config.yaml
n_layer: 15
n_head: 6
vocab_size: 8192
rope_fraction: 0.5
Each number is 500 + 40 x the weight over the matrix's rms, rounded and kept within 0 to 999. Layers, rows and columns count from 0. Numbers have three digits each.

# up: layer 3 MLP up, 1536x384, rms 0.16, rows 541-609, columns 288-383
# down: layer 3 MLP down (transposed), 1536x384, rms 0.0398, rows 541-609, columns 288-383
up541:522507528499522525560503518438564482520458518506507545491518521475456492503552551474513508510539453494514533510555512415505516516544524615497487557476556483455457432508474548515484460446451478568466587477548480454482522462442564586475449431511467450446540537531569477549486538503452494491
down541:452492400454514545500531452603521528522534576466501596466510462500472497441471530502497538489480488516464493480553492448487478452530558501501490474475488535510486493479524570413394533531469477471515529482542470494452542591505527493500471517491550486504494545532567507435494549408461482596
up542:492454462546521494460480503519527437513411566558509499484458473421479487542431537468529567461529504499567493535563555524568506472472502545552486503505444499580487586520505551555485465471495507488522541494572521524525535450409541567448482441513509448480485530461488509482502481489571527513
down542:574400569493523463448397482493587453540510570516551463464445522503524462520492549546472565423479578527439427541543549528559480515582437526483492498488485502552533516424500487550466508491492533524516539549442510472563444550452443501510476526546556479504500500395501410485402527480530558478
up543:432578420544476555573499463550552458424437517406471539501517458593419521514477497525443554528523545537415453509512575537447584566476602495452474519455466495543501537397440440473467545464483458577538492482572514496545490508440452460452529485528532496520512522493487574514536478540516516475
down543:487423445453462452518527455590507446449450443469504487514567557539432542471490546460440572465493507454568506521554543517487544536445556406522499461462490528477543509533449457410456451499502476488481531447549418572547516517474470500533460421479478518513458551569545509504537495588536503463
up544:462514487474626475504500451484455505539486507464515447519545455513516516500562497518514531502460527514491461528553444600476544525442508489519553452462541449503536530529438512474513461443532497444536515476499431510532475469518501507542543463453549435491468474517538508490511514469495458558
down544:485543528458534501393487478505457557511535540553462493487536459518514557477439495530503571469533470578498420559532438572535558563451537447483483494465534488534498551578505556455500509492521519488482534470477487491477488503527493527536491485471500521483497490498478518507545520510535483499
up545:530481514492525516474502516539538506493493494467474544480494519488519489485498487482486521466502486504528485502523512498500488496474458532496491524504514498527512494486492518503496501472499504514463459496491514502491497499481477502469502480523458488493483480487480519496466526502518497506
down545:490510509492515480483499482511516489506501496473527547492522510488508512499499489483519522478513508493516512514503489528519516494486492510477464490528504511502503514475496483496457494487526513502505493526504476481500507481463508490500503503496494484468498483507456523484468476474495509518
up546:495514507516503499501505508499511504504509501484499509503494502500493503491502511492502516490492485496485498491522507515510500512513506521486499506485489485498492481477487493490493490502502485508497484504505500490521506499490511495512518503490497495488502513504481487509505499496486500504
down546:503508492494484499505505519498501493481505495494509490504500502489490494500497505492505506508498498495510496505509502492503517498510501509496496479508498487497488510489507499509490501489508484483496499487509495497527506494493503495514499504500489492504493512494517503504511486511489490513
up547:516497447493552531559484564471486548543540476478457532533519497554557521488504450466516469529532491470560533530564495479531510493501457524479467490484470508467512508507538458498474463509447541521510497559424517546501427491478499528572535523523508499514506507562482524466470542545552473467
down547:522513499443535495511473538473494524517538474556435506497571480507530506466548521501520509455467497454497531550575446501558539479466485550512522570478490463526521528444518556491488494550432472449495497505426478589442490476442453520504504508510458521523518509493499522506497531496579570462
up548:494494471490521485502471487481492511499479501478509490491511536523502486494498535505484508495508511502504510523521486510490527497488509520513492487494508518475505517507518494497480495481490494495505496480489499468486494477515498498500478506493504497491511499477519505485523500501512500486
down548:515470500492501498505510496497474517494520517491499489516522498505521519507507502498486500521505518507516499498517505497518509523521503509496510497488494518504502483494499526509469499471479504492502496488522521506509486481520501481504494508490495526504497491495529485505506498513495495489
up549:546594414559510455481489517499446538518497469529533469542454475596516549491553552463488435600515474447490429488542517440471433495490536484479485513491529546526436432556478487458499523489554555471443518564488471459476518485518468491472447475539509443515520547509559540515459508456546450522
down549:462503449518491491495512535468483491406447508509445517525462489522615427505514508372470459489497515458531446442497533462553537502460483516463549564536537522554470479514554532481464524529480497434507524522475496504480539506483566537373442430474458525490473478501518507497494476500487507447
up550:510549524498385503516462547437449517512589495429516486500526530501475484497503490439413509494547499496484531521537541530490497505548475508526511442567531416566569458458452563538495504529449549501507547598517403484494613506491584497469569508532522483483505582433464525518380543528381498586
down550:476556463533533541490539545570484473468584472521536488401507512493514490501475474489521446526496520510436538559498495547501450490486598416467487461391473542524485465491436514423484583534520464558434484553494561463538452526549507533557519519490403462425486494609588516465439492493513384520
up551:493552484499479514508470571504549509491504494516492506475441462548549472480472520538497475456404545533535469499561530475441436439585562509563469544560505487521451548590494529497488445566497583478498456532464564492439553486431519519439399464463562455501518428467598445559451538513505535493
down551:526487469517496422553452482539485471514456538470449533473564545443483511441512576494563495545450462503529501452489524529492471501517506487491474430480459404546482468521505504535579460476551457470482469430461502503478541504500497480411470482452449474546509556506560540488449447533519477509
up552:521524497504522516508528469580557534499521508502465505504475553479543537473488495521461501511521494483479528458585537511494518492464520468546491529487452506427551521494537470496476485409485485582426490494501476542547492523483525551436513568539511533492420518521458514543509484510460478429
down552:524446463472485543518509475491534538516507515430504514569556580465537488466482492442600514527474448513493441546508472496434483461478619500541604477515459467518509449531486514518502512466495573507542552549470559375570445490496470470544504497599515498553552536559534510431448474494475477564
up553:495478478484505531510479494534423486498554551530491449468544556512514532463432526516493528537467475458429503485444562406495494572426561475497540528541543549443529521516502522491425498480466432432518474499502497464447482541485523527543479517480459485490522462467613415525451510524511474506
down553:547492498517548518593461487482392479524532500510548515494520484518496481459467406518481439460540580532482461504537437527503461523499550539487450537508562550469514526485438527501486521455501520497548444465497533511573500483501534433431501584551412489532520516500423548591505565487483521588
up554:518439560599452533478528571515462441484528592507556412452514446496514485586549512511535582468524510451439541535599538543575461524497540498464574486469604472511442450470435485504530475432517475474466491492546520504506450482455530514445544564466531547492480478595579507420439522480451534516
down554:521453544559544520568483489455487439543481565529522407490532474526460499423480488503580546486485491502495557529485518510518468442486505498512488512538521436525442495536521484502570433481501502496438504492497496509489542497473445495435464559507477464571388528466431511536541500463470476518
up555:494479472538450502468520544594456518478506521519465465489522428488470537478480433501519501499525492541508513467490482469477514459608537490583503498424456368438501470467484477471509517478473492498547415504514557464514473503579536546551462447536494517554638506419422483530546537462581524548
down555:565466512465527542535501509463447519536584412501502591477505582504530533464455450565446549466533501578412468508544569495509484567506506515505435436458456502519521485433521530514485490488500517468472500522492493545482473475528479481503461523445537600455490544488451543489460561527519461481
up556:447527462477571435482468594574464546458512561473414502497470392589501553522516504531433479446496517661456468535507504450472561531508512450440557624498537497508492503544610450580393563523585512486494542554544533431439515383501535563539441555494511530423362396418443521471528566508473382535
down556:477510486412510494526510490533414571606527489588474593507515460524517442470462467543450554381464537507493519544498559508494596554472477513517429575448445596450471515429456528450433526472616523517469513453421511452495416553437586520476482495465413489474451444494531466559558517432401442511
up557:525564483487491582421503548538516563519524467530525509495490507531451419490401511511496471442604465495477459545470558470520491452463493503479446438459492490500495482488524488503494482506541461491489444527497508480538521489431519574484454558500464530429510524514484524549523493498561506468
down557:493413504569477476493524529458537544507488526540512496531534458479452531479482501501464552509557517455472526514539564499454531411514529544507444492446477432470480470523499479530487562532500501479482522497466488451522518525561489538495503469498550534459516540492447490484454445517507487567
up558:468560453517541580469448449543522453473493476439538454514476553478467526519517568507389503524547483444497524502480452492478476461486483481526577474525569493508441503598513527472532533452469497483553437511468499565488529446419522529459462527452448477540464487510534460518449418483533581528
down558:481504521531539491518462474527538502487496473426508491532540471476453460430636533435476591455473532428472492505484578415515516465473576423419465505529421517523557545500456449459438438497457530429571542541475524479393620505498634421487520542506496520460487522527578387498464492462501474532
up559:539536497494432483512491538510524524458504517534525491472413489528513472514513445569472544482448488531494468507508467471442456519487490468515458538534528448558532449411528485449505506459483486492523536424497533501537525537507504515534449496511504492545500526427482512509454471494520460503
down559:500454570361454517481537572444548511486563509515490531480399473477460477517467513524561439449484528460473566513516563504516539533472470447513520476517429542560502608574487436480520505521488550516465524411532415526467469509398416490474552442498556474474539450451497475450498527503496485425
up560:477448518519495531503465476511479567531602534544485523463446540508533584480488482499492446521483533457542546521515565456556508480529463524551515538577501520426444509479443496530478492481538459498509545491434486438542532455559487429527481502421517539609482459481520577495566534465468482477
down560:476512510436475516598542526507509535537507470466521463534425531502530445458504451450491467458500470464494508485544486517552494538400433515477492429501476497544528516527510540482492478447563436498496523469440550537497523529505441442531441499475504426487521478511524488481546500508541443430
up561:500512531526510496513483524489518517497508512506482463491506525486516519486502503491509469499528500545524479533507512521482482509481518511514493469495524485475495517503482516529489478521516490526543479481486495501500498473511508520483504474475487494537508515518492534485485494481508477499
down561:510529515491506500460513510502528491504498532508481481482498540503508512484536461511529507501525453489542483526519477500502506487482551549476508507482492478470477510487513536535468464513506529517524528528483479489471470481523488521495497481513494497487544537512511538489518510495514494498
up562:487499492515495496479493512494526501505507508498506490525493488499510500477513502498484483506500514516502506500505522504505526517491496493493499492499502470475495491524491486504490526513501505514500468502531501519483500485483523510502514507514512487516500519501502490485472481497538501498
down562:493498512502498489501511516509522524526523508498510507506507507497513497503512496482494511531523504494507507508507502472505495487507470499502506486501508487481505524476514497511500516486491512499501508487518511500499499529505520518506517501516521511495506498494496502495470495506496504497
up563:498477378477466538515519503508466490459568435556507570543542484512551551460523454383443541488531484483459439474496519591534598482391495451538477463517419453466449540419572493579508583433482561517455559499497557449553474488443483456559557509515589498483516524549470505407561593531453422524
down563:480484465475562462467552461568421572559473531481471541514526512547500502516488496479603475557494540494618521498468474483481521556519483586587546441539488543608516500506511532480585353557474541548481554415517512515569558480521538452405495466455563485469470523497528447423506476448509507473
up564:446575589465503527417530493513568542433551517470493501426535516573525523566496519586495574599513561556509532508490444486551481437478495581543467544529501585428538437553529548552538469485392476430515469490555458529500581511476556561548497592534535487444541500522520492640471377491517464536
down564:566495478501491491488524598493454501514503553429571486552531520487526519521539488547465570485531514494483506569449521538498520507548563529479541455556563579581502542474550531524507541519524538443490472507528526499501393597499520508426521552512546508548477499524492577415421454542436580477
up565:441488540471459466505485487448487614554549563500455490477536492578572592477542497490525503504459533493512445534494482472507510540463495548579484441471487510451449537573502507488495561512475543481467517549544474488474532477461553492470465498512487476451542497556489554508511502524530482450
down565:563530425500465557421500547571524479506558487450516524538501450478486421543511476515522431520450526497495543537551485486499515498491524495451433483442571415495604542516436502500543554505514450486486527497496534446458510520550552516480462510579511501520550484553579486461459554469501461539
up566:439512479509495560536488486552479484438439593538427517506454478529469448433481488490566535520454505496532496469483453530494592483473492446534518491451466499577520483492450439499520433514486498611646502484483531534508574478479542555496536449473521491492574456524554571527393488530532468497
down566:540469431494517502494541494511504420520568555484495479491558532563478559504522504473477570457495485493512554480454451482452527542512569494551488538493441523524468485476526492527568510479506528455620591539455496438557513491529512538451511490504578487458522419492543500509505463534543515534
up567:482535549629523474477503517491575522370592576518395531487497418521404483549490441544429483525438484469590508394460529401454472474585441617496458413552536469513545499444423469484490529569476490598454362489424556509594493537520532489420456519520484575642540454422526628569497489480433431444
down567:460486513500712625475542494525442593512577567431470546531491457431666493477512446558628577415512507582478407530541434425435496517525581413550561538517424523627467485529484471484463531548556542512523478525517541602579563526478461423383346528649446488541506488475376497519569513567491480586
up568:523456497515475456520535427568445459538512515517508505489491516517550468527517509484467498530466459494547561486578489529492490426511555426494502476535532503584515499539517548426477529515576517499453518493526444487517507516519495514518505486506494520534482461486469503507510497444552530445
down568:488556483495478474507472509524443537543534507506554516532576482516460524502513451465549454545481546503508534487552488535444481437513461417482526425470537527521431436534471465469479511553516490505479482487446483429512523503465500532502433576490533483467536545520467537484498581468518529454
up569:477458583510450567411589480468554479491417534482528482483519494494459488472487469485505441505507521529470449569479538468542564512506582445498516503417466593508510472558523507503558457373516461564584476495503457603480559450514532513509468545482571540490469470493451440440529487496566471577
down569:537505538503496559466488482530471509504484565495580492445471486460514472547551433511409540537512526448492473477535494460513565506504550485525543510494452533498569456531538495500547519456455497541480429489463512518470579521564482459475467508524479470548564497528413473456434438559498492555
up570:449541420548523492525493529487511473592520550533534495607527372566519506563432516512459462550449447515466442474553530489415474512511507535478510510522576491469574458501485502473521581548519547494566532414515515513477542462521451431582537445476510521550469490473551511482533523508432546496
down570:418482444475466483549488529488562507541478433417527531576430517494486414549495539512561316523479574583470411398517542573461519449534457554456465550522474513507469497526446439510544527510445493508535483473494452606503433508496497498533573454394537519484517373542498452529534573578492458510
up571:504481500470536447478485454571427484477504502508490431481553512519501465471502481400546471518476501478510534484506520456518530484468488552476437445477475473480523451511548453547537463510525521527461493550470514461502497527484562460484508511495508521476496543490509461480494504544561510522
down571:520509511482474469512473483482520515436472496492506496415474484521511518489490546530577455471441492462461457496521479483494568519528489478488556515479515485470492488524488517531512475470461492514493447487498492556479486510488459487526497467466532488535525495500516521471533494468470591469
up572:463541481410535489563615521534478577469554507552605506411540417578479536522443524523541456512560528483545549476487413475470539517422506462523473582536604511447511441578575521496523464440533400471485484553419453444461557510514438409461559555427428360656576570552518538565549565491515457529
down572:468503454465535477455462580501454512506461526636522538548474474464578495474544473512529572552461483500528591543559530544512441439436400599439529631451508493446542520446484516481498607520504414491446411478562534544522436443563534494498561563510492559514497447481414433593466529478486523540
up573:485544431511451509515493497400541543514491496410542493472468422534575561597510464514487495525526543540538431534502467531645453427502593537458530435534505570605553597437421490477455583509419521451464493514457482433417573533465519601396525500523435555581565448401547522550470381575490533486
down573:490569536427401512543529476640503551511458387589496546515472495496539534559512494458464519559498525530532448509457468479493534453529515519493514519494474496498444573526523572553514510483547525519539556574516509554509542484427544527549487508517505412507457535499476486528511498437495508452
up574:522458471497436559445532478538481384498570492539478459485548422436493530404455372511525506484444541468575593467512498525620567530518443532454441538519453542495489427439475490499510544604477444498582573533485460561507525546489557441452393454487494495493539495413446453444542466549514542483
down574:518449479490451495493553535470499472513501479430487476573540499598451408538517474544464430494496515516541518460425499465590498465512512555467517595484496432491498485527493527497522543439515453519524558559505475516547556475368506430495492584572547517464573499431528502502433499521449526529
up575:606437493559465433532528465550431506391478499473478436500459573506546426547556525485564476580488507523605455519574474431478551500423452481393455525489506506559518584620588421518451443478479518445469456573462528449506559445480527477539481490565499398563530364546477599440524445526514527505
down575:449580545573482574531503507417393499435554458502411524487516518503536503429550472496552480555428519459529538489546499540604574510504515434302500586471510538488468545559576551509507584569493550512434421440589498526494536432504521454499537466544527454547476442513558470454446448444531456377
up576:507531570523542449485539468486562442429487527495451564463473559553521560506518548482545501530573476473470502481566425416478498497518471452500475562500397489455527532530472405461493478561560523580513466442536534461512482498421504549560522487488443474514444533538561511534537468546489510504
down576:557515612486553456529457550532431424464409489579473513473574481589525594467378549453470490524441484555442473477541492568414566478451470578512484545433521413494536510494355460530479489492560514549566456558432476561593463544524411566343477467390496489476552505492552492493493518469493445562
up577:503504467488499538535501516496467500445473460495497523458449471528506552518512521533509505484482507520470517472511481486501487458477570501514524524508501521543531510498532503495497510468498482510470507532498489481520482503497510484480518517464475475545545473451497487492463508492514491499
down577:471477470495469497525469511522481516486480524500482503574501476480508476493493533515499480537489512537514481484486516494505481502499500486513449501525541466435461431495508498466485507431508507522512478499501481492489509500510480544499412487479496483529499479495557468497503509522497449543
up578:484511455459465481509542556470552527570538484584542526424582453483474482480521471478524436485493449515557495492505492508418581505539528530515424541500544460419504407490539510438550482443550547479589584525552524442531450563501504450556495517478577495517478489509499546537489560418484499410
down578:464486557499455489432529513423695453500466482523483530490500446504491489546531442575496547475553514573486495463498566500389567557499511545510487536481531496383479493576514486467523442533493540510554588569545478574499491506512520499495460482479493517508465543544483502556440541497542448486
up579:524501567504473545509535501463505442503561501466519439534454604506487557536484492507536435497427551575514498546498496473519479405519499525526484451535488541505547522475470510458495565414464496543498573593522416517617564518462565524501501568486469467491450526526502547500501507515400444533
down579:516491498396559515483492533522481435490506472462536542593453554499514507505513510606461446578450602519616551515474490535515553571493458479563409484465470527570505456571482438445397517458436449434434567600462505547504482567498548523503480528555554569475463534470557522555424531464484468576
up580:512456493473522482510490509480513488500499515478475502476522464465522553489469486551471486531495488536494590468555496520514581462510451512554448467528506557458529454492473486473516539506486462488523510501526530547535537513496510563511511489480496458463415457507532469521512546547524507512
down580:498523502476476470507496518473470533463532455547488480511454500497496466503539444569513459509501530558475495469534513541505518579485473566467524479516502498544523468482494524497514546510481529506504536484536466504538468531512533520512541515489483486473468530526497494469498488539515506491
up581:493497494452487472489565472445519480523466473527473453576509440568416509531514469494549486469517468513518524523522511525550511481470477497429446532449523510451518479514514451518500516539505473548454523538507537474505585535514498435497543516566497500499550530509471524567505531492548564483
down581:479484551474468521483484531521421511483486502463529500538506456497451549559510409513558471442487451468421424549503503541456467459510543480459589457472499481484516513464551485516465399500513498503495513555501507508521524540498470463523557499443490530469483546494522480486505575537447502512
up582:514453498541500510466500458505543542454486479462510437593552539448571537493532453486517513505524525513486460531480539511440511507484497502510503460452501457511506520375432524528493491501478495479574512470495510544526541494492542510517571471544525454516475440475479529502554564479537480488
down582:553547475492528492477468501493481512487566471463485478462466546511540458548523496506458541516489492478497479589510498476502472525499470519487496467415495454497491466485454512545499500491522470529480545474532509591539444476514494533491504492501515490522557485553475494464543537526570524482
up583:579447536533533499531510544563528518471532534485492510507507468479475511450472507539499494528588469474479487504505511519495429488484576497483480502472584510612537554486544524505504471486511439585518513481513511530495509487483475536536526524499474466411508530543523573529486487466517560518
down583:547515475555527546516467497513527484517432487513483451518524457526463484475487465484473483520488497515469538535432533510479472448487509524497507511483536516555550481565480516482530500542511424523489549496500552527469513539500535534495487482512424543504433530489485516498534530497468497495
up584:468548489451470547486608501395443473494510498564475477605528485538481369506429449523512475464554462594547505599479592532534454558519496501623535505599535509472547468570468541482518496562525528455576448497431486479469532449484473558470457462535467387537470585491395473481476467518500568518
down584:457541446545537438562503481495467534478469569510434468537555553427517505399549478523468510529501475461489409514484447422486555576525520413563446478448513499505513514487478505436442559447472491515500558418566555374566459430418472456447447475510464439465531478585544411461494447450429527480
up585:500497510505485505491505501498494499507506500506490506496506492497487497495500495498502496505508503501492503490495501496510504498507487502504506497502505504501500501499500494504493498497500502500508494489501503494499501505499503501499493498505496506497500489502490505505502496512497501503
down585:493499501498490501493496500494503501495506502495499505496504502497498490491502505505494502502506500498496503500504508496507507507505502496497511500503503504500509499503501506495503500501499502502499490492510506494495494492499511492492499485492495503497499501493492492499502498504498496503
up586:527565530480498456492510514537536540456456524449488502504482513494493526518474427527495522537559542539454445442491484472441492523476513449524421556463467510486501459494505572563546517518483577523503514484475625522491529430483508590518515479456412468537508447510532558515485524490518438424
down586:498427488521483516508501551469469420517497403575479457504520510513482445453563447475493471490442532507479495536465522518434571464521472532536507457469512498443483481470509437464492430551476456554529432584409556553531485420564526486501552437497476586478522461508592526460477485588580449467
up587:465532485470434503517475444542548407511488441564485507531525465573589598535496488568426434430452570540542393572441517545511424514462475544587557548546483456527489472398538527494546563534586499560464436517502536493561531499513451523540473528566481545507504481436544409572412483477550518478
down587:478441435452547439587465482476565492538569472542483465477481537566528532462507467588468379513505566634479492604540572497411527461579558520546467563477554526468423592463443562517542538457482593483452448547586606552563420595553531495630505483531590621526518537449435423508456562534421500559
up588:482551472556508454504494505474450536479468504501496475497543482521539463477510499466435517471549463474510505504430514484518457534562491508547413560537460471479490513506459475492488514533496510529498499460554518516546524477467476506534465542474504581529541472540486553497535542540513439487
down588:527457449549523513486478516481482528511517570480470466518565465527514506488579529508446498477488550505431529561498509548454476477498457505505478507488496509442482502418441477478428572496504436537514544556465510509517512511459505500476482473486512564469469445506467547530518507453483515515
up589:485474564435467573488556493519455502513441431491439482442506501428489544466512510428505594520496582573525516538490480478483560457518584498501483525498544507454539531552541533549516508512534550456509488522413574556449547492428521552507522466550495447511552502495544525447496526484571475404
down589:509516520472475505553470566468469472475456486515501507429513516488459533459448490423506506505514479476544478469547456502474517588533577378543492462470491424508533495537412499507541540544499542474571491479406474605486464467556489486474538408451530530570484483471558599476533506504525483467
up590:542494496543546480524488468525503505534505502487538487464547501447475512531547501497468552474474515469499540557516511477542499453452533505470466519489432498509477549514541489537526498508488466498533490509484538503496520529514514486530535528493516507496470526514493493527480442538527514461
down590:456471502435505500515528500517457492494533516500501457468432468510513530471538472490497522471498441507505488461508512490499500509517445480467486468519491488501584528483543506489516440528483521491516481529458466534436490475507523532514546465530518505540517473483564486512503501535538560554
up591:532559562443462530509545515523526574489495456485529461470441611489415568512545483516532482457440555506480454482459543473643440483437632437547528528468452474502460573498545433529547575448460397555528466590481522521431450465479487486529555556514555600579481572536524664571474489586571508493
down591:440443500492550591583515513448504466529538614426551422480482506413551489437537538494459596526490463532454517495465504479515500506507460410439409505509479510539482493441466449500578564520496518525536435490469549459471420488474525469462548446490535515498485506484536528513461522547466521556
up592:565495497477473482517465494523486534487531452496540478522479529480536453535506497501519479510458502491548496481516533464449513527483532532543492453515491492510508535483511527515498494461493491462519481486458462526484497502494537477520501526515527478478493479473491493460473514535510543528
down592:486506497539548483497462513498517524525470493497488455514461514506483516500510509523533460484483461542497508515527529456452476463486483501506511474546424531498503524485512495504491476466516506531483452507488469483482531488507532481547470505527516492515516487460490537518506511500490453515
up593:565564483440471530488468543468513514429409431467581469528515578556498488491412540481531495413508504494579487503506521532489538464540478507470523504498454516534448513513492547550512519564485548456447481488577471508564500510488447545496395444608549506550564523506522503494522537536577558523
down593:542563507518501627517566508511508560521493553539550435524548539416519431446394522447559496442575501491541520447456412530509511538585556432510554504499483507477430428467480471447422575472441550476410523491577511486485413547419470442546366525553506455463509597507469560518485574496518525567
up594:499517478517503553486525576532566417439548525507526558380499540549543560526512535536512527534499458480510403493541471510570484563508457455503526429538582541487495441541546546522514576519512575524513503563454515508511503465521437490535520557479480465424496523532514567478538444563463476508
down594:497523534512438391476428472498490528542448553518540512542527506463473507524514394427475446537474419524483579456572553450489506512561530460536562564455496474522486527452500463503484512467499513484525459504448454488546398580439542501469523444510431494445492509490451460512354475518539545480
up595:545507412494469482467447489495532512514504489551496487495498548522502522541495498466502566507506507503497455528525454509477507470508511507552555454545576564513577460478539465475475491526476496511505540511503503457485476458390469499421479529493517541450506478502475478523502460523459460516
down595:487495484520495493522490498478528513520496448471500510507473487483504473496495493443475492516527449481438476534530481529480447512501540481526581513425471528500494519527484456421485517500483567482449515514430488506467526448377547464508550450476456502506443538541478477529513466583497495433
up596:504471553427548487477447542482524429655555438419433428496363504510598435511500477500518535468431474548517441471569516489600488537423523426572459620523442611497454586546528477471489496389479522411516411606568456516552562502499589510564431540540373469493500544645485547474546506452453483530
down596:488524529482613412383517538514565592467558567465647553470413610478524501483478548623483468547562519500438499570414463397532439495470463546537571390502525655491510402540520501609565494523554455502423576475589575414584430445554549424599499518483510442546495588486461477420620438558470540438
up597:482516486550487508498484483502545463462544567564442503614490567547491524539537541436545512472510481524453454496522549485470539503431531403601494511456487456506480519486575475473488513467516505475481478478551483505401569510504588508577531458487530464468468503443383520529443465495474543440
down597:490540477511431559444478520454526446551525516527464468437546451523403518450540499581510453517498473514487475526445600581546511470498573556525503504516455543538462513500469581524483512539586533456568455488512440575612491537478446427432508561484549457516506468422520481514482517467512549530
up598:442471507534526514439463480554546477507520458484511498522507498518528413479562462565488416471505427517517458405457549518467483467489495517525555464567534482492561462416569506541459546498583569446586453458473540479533566592461491405445505486507480460536534485423482539507601478489489466560
down598:414531553582534449505502482529530461520562533450483501483492568443415477460406482549519446517520592530439554485507505531473485488426533456505500583487481483381486537512448493534558485460518500518537457459498503417494502539530545480521492495501517504495587549558464437419505458451494468539
up599:478482574518515490502495451567488478530524510521546508539505528433520516532485480517522475462480477513512458469504514476498537485488478455485497485501486476477436473440530571478481483543536473516475539463528510482509506520463558505506468496493499491510441557524458510570473462517496431536
down599:516451494491520465472488503457551491489492541492560503458509504459568503543446490476526437539503468479488448529508544509527440527514504515496504450495467447540493493447446504461478499508507447594502532483440503480455455525527499459535509559447517533470499504491468513491531535463513550546
up600:436509450554512523513555568530455443502553468486493533440451439540465483506536512523466440497409492522563489548487449489523496460501512458424446540461554526471488529467583508501485523462522521514579434512502462530441508534490560513512487499478589432478527433544459536535550457478501556503
down600:498478456549507474462484490473398511498481450458521491551486465489460453469505515466495545543498495522450543537508532537550474446419555575478459518476489506557536484451460583536426603555535541551490550502501538433408524452520518443477442472522513479521541464563589515483444559471471473461
up601:527521462560441520395594432456562500488462415544561475517533476501526448538564606457481473410498512444458562487471523499605567451487534457544520521491511634461544503417472421453535522549497537557484426513475426523432635509451517475482570533499596552479504377487487546505478436574482448555
down601:505443428403545482446506493465520460558547487550465462491580589468469477393516503576465509446514594512485495477538382555487529568476481552623438490431525547590471591529474561608516500639696453487542597534531503501555621577448389476441514473508430458514541462580538547448440611427561561504
up602:497503475509519485523472508482507511503496501490522528501524529512523501511491493500487503498486497496518473514478514488487475527505505516504510503488502490456490507525502509528481486481496477488487484505489502503505497513495485507466477496501502496515489519518507475459513484508507512498
down602:494529504515504492501485501489503478497525501477500504515487501494531496513515528478490501506509495491495510496500506510493491507488527481496485505491518505494518489513482516514499486503529510513472503499494499507496502502503515484471495497498509487473489478501525512481495511522514495505
up603:582491488497495589406576495455452524533478509622499387469630428473469498462519546551533462474435440517435537436485541444478526459489471496458544472524492523502474492550430477571535552524430497526471456459461613483522584454491445547434486548481580411438526474444483545569445457491400502497
down603:517464554485482634433529581456502445572478532530508507410482581474500485512489561467477538499548542547425491551497557430478488431442451493457526475505464469417428472485541478515527490473491503530498474503473552511462435494494510505546527515493461494549570487482518454487436506596457568462
up604:463527441432475464432507458510450474473556461613540427500513498529563606478533473592515456462521460485506582513549488448400485464508554495537491455506531451490488536442520536569508470461515536551516381516505423449506541471409485524442468562473496506459520454524502500529459507557421593512
down604:520435556489506587420503553507466507523506440485554435554577448493553466510577539611491509553475507494438472467489437548426583403576503475570515397524561471485468473472489514539467465501545470536479454514433586513477519526424418486543485536538522524456521513497476473442559470509514552507
up605:509449548516535521593492458527407466504485502491481476439509526550467506574445493522604479492444486519544491516444478491554531514531528414420495406572495483561387522564421550514548511552479491534468425522503408513439616567563510564428483423476422387475513504458456561509543517604531441675
down605:503479573539515473482449489460493532491483481523539490484487510492491512560494499549490505503512491458510609524425526541540511546404482513597476503541459481460460562439533515514547420455425508442614497471525514425444517506566466535495459460508503439475570492373528575499503415441504411539
up606:488523481466430519493533488501530477513523516540513508486487528461513469507471508465516491495528564541574501475540474505503558580502548469545485504505521477467484469541491487470428499443531498530447506542458457423520453510470476527511520524528499487506589559488518540456479432535454469541
down606:463516500518543501545540460464541437469524470530472483537471468538508508527485503521497456543517466575509501482512540573527467519458520491559517442461508538485456441520530496433473470517539518543468453489520447467579539556526522518487568509544504524506435496435485485537502529441467533533
up607:514448504435464549435548542543489500555476524426544523551435536454511476571499523474418479491516529498478438438400417494501487419542533571463505510501421525499480472497543534464517506531545535529489471542525420485619552573502440517466432567479548557529455516562536552488487455485553451596
down607:512510491503415461489553566526531447497448428470471538571487507504481492486569511469465534541527573544421506504414506518430492474549514459532466406474438493497453479488463512485412555424505504525542536572513464514533503498437501448494414422464522490455522459572519478466516463493485521525
up608:534436565507454489512472489555400511564494498476547534482595523586438528571468468464515561453539392445516541453519505573487447591558508569487389504503428467488535455463527494529499462582468473554455477419558538458502560558465526511478477530566562489464526456402529535496438442513438544448
down608:499409600527569587447588535421550392559414498550539477572438489568463506530505580431497518502489526514535533507478518548531498471461519577513519524480558432449441490468514474482558407468495555450432518540534500476467538531451521506471435559517616482566490409495469467568514527607513515501
up609:495417561582463461531505424423528584432503563504545585475493524485524514582457508533520475497462526548520464538471406527497476503457424461511519465516501549512496495497407487517472480492423485540460509456481569477510531462514487571443531450491491433484494501515512510571554478469452475516
down609:471486524481497544549517484491481454500488489417516519407548599505465423435556499545559553502443493516457481476530549462526463582552547480489470478471555487510548531540454505457447421485432537460450387480505522495489482529459503532476457461423553542470497502510569415481591483554522531507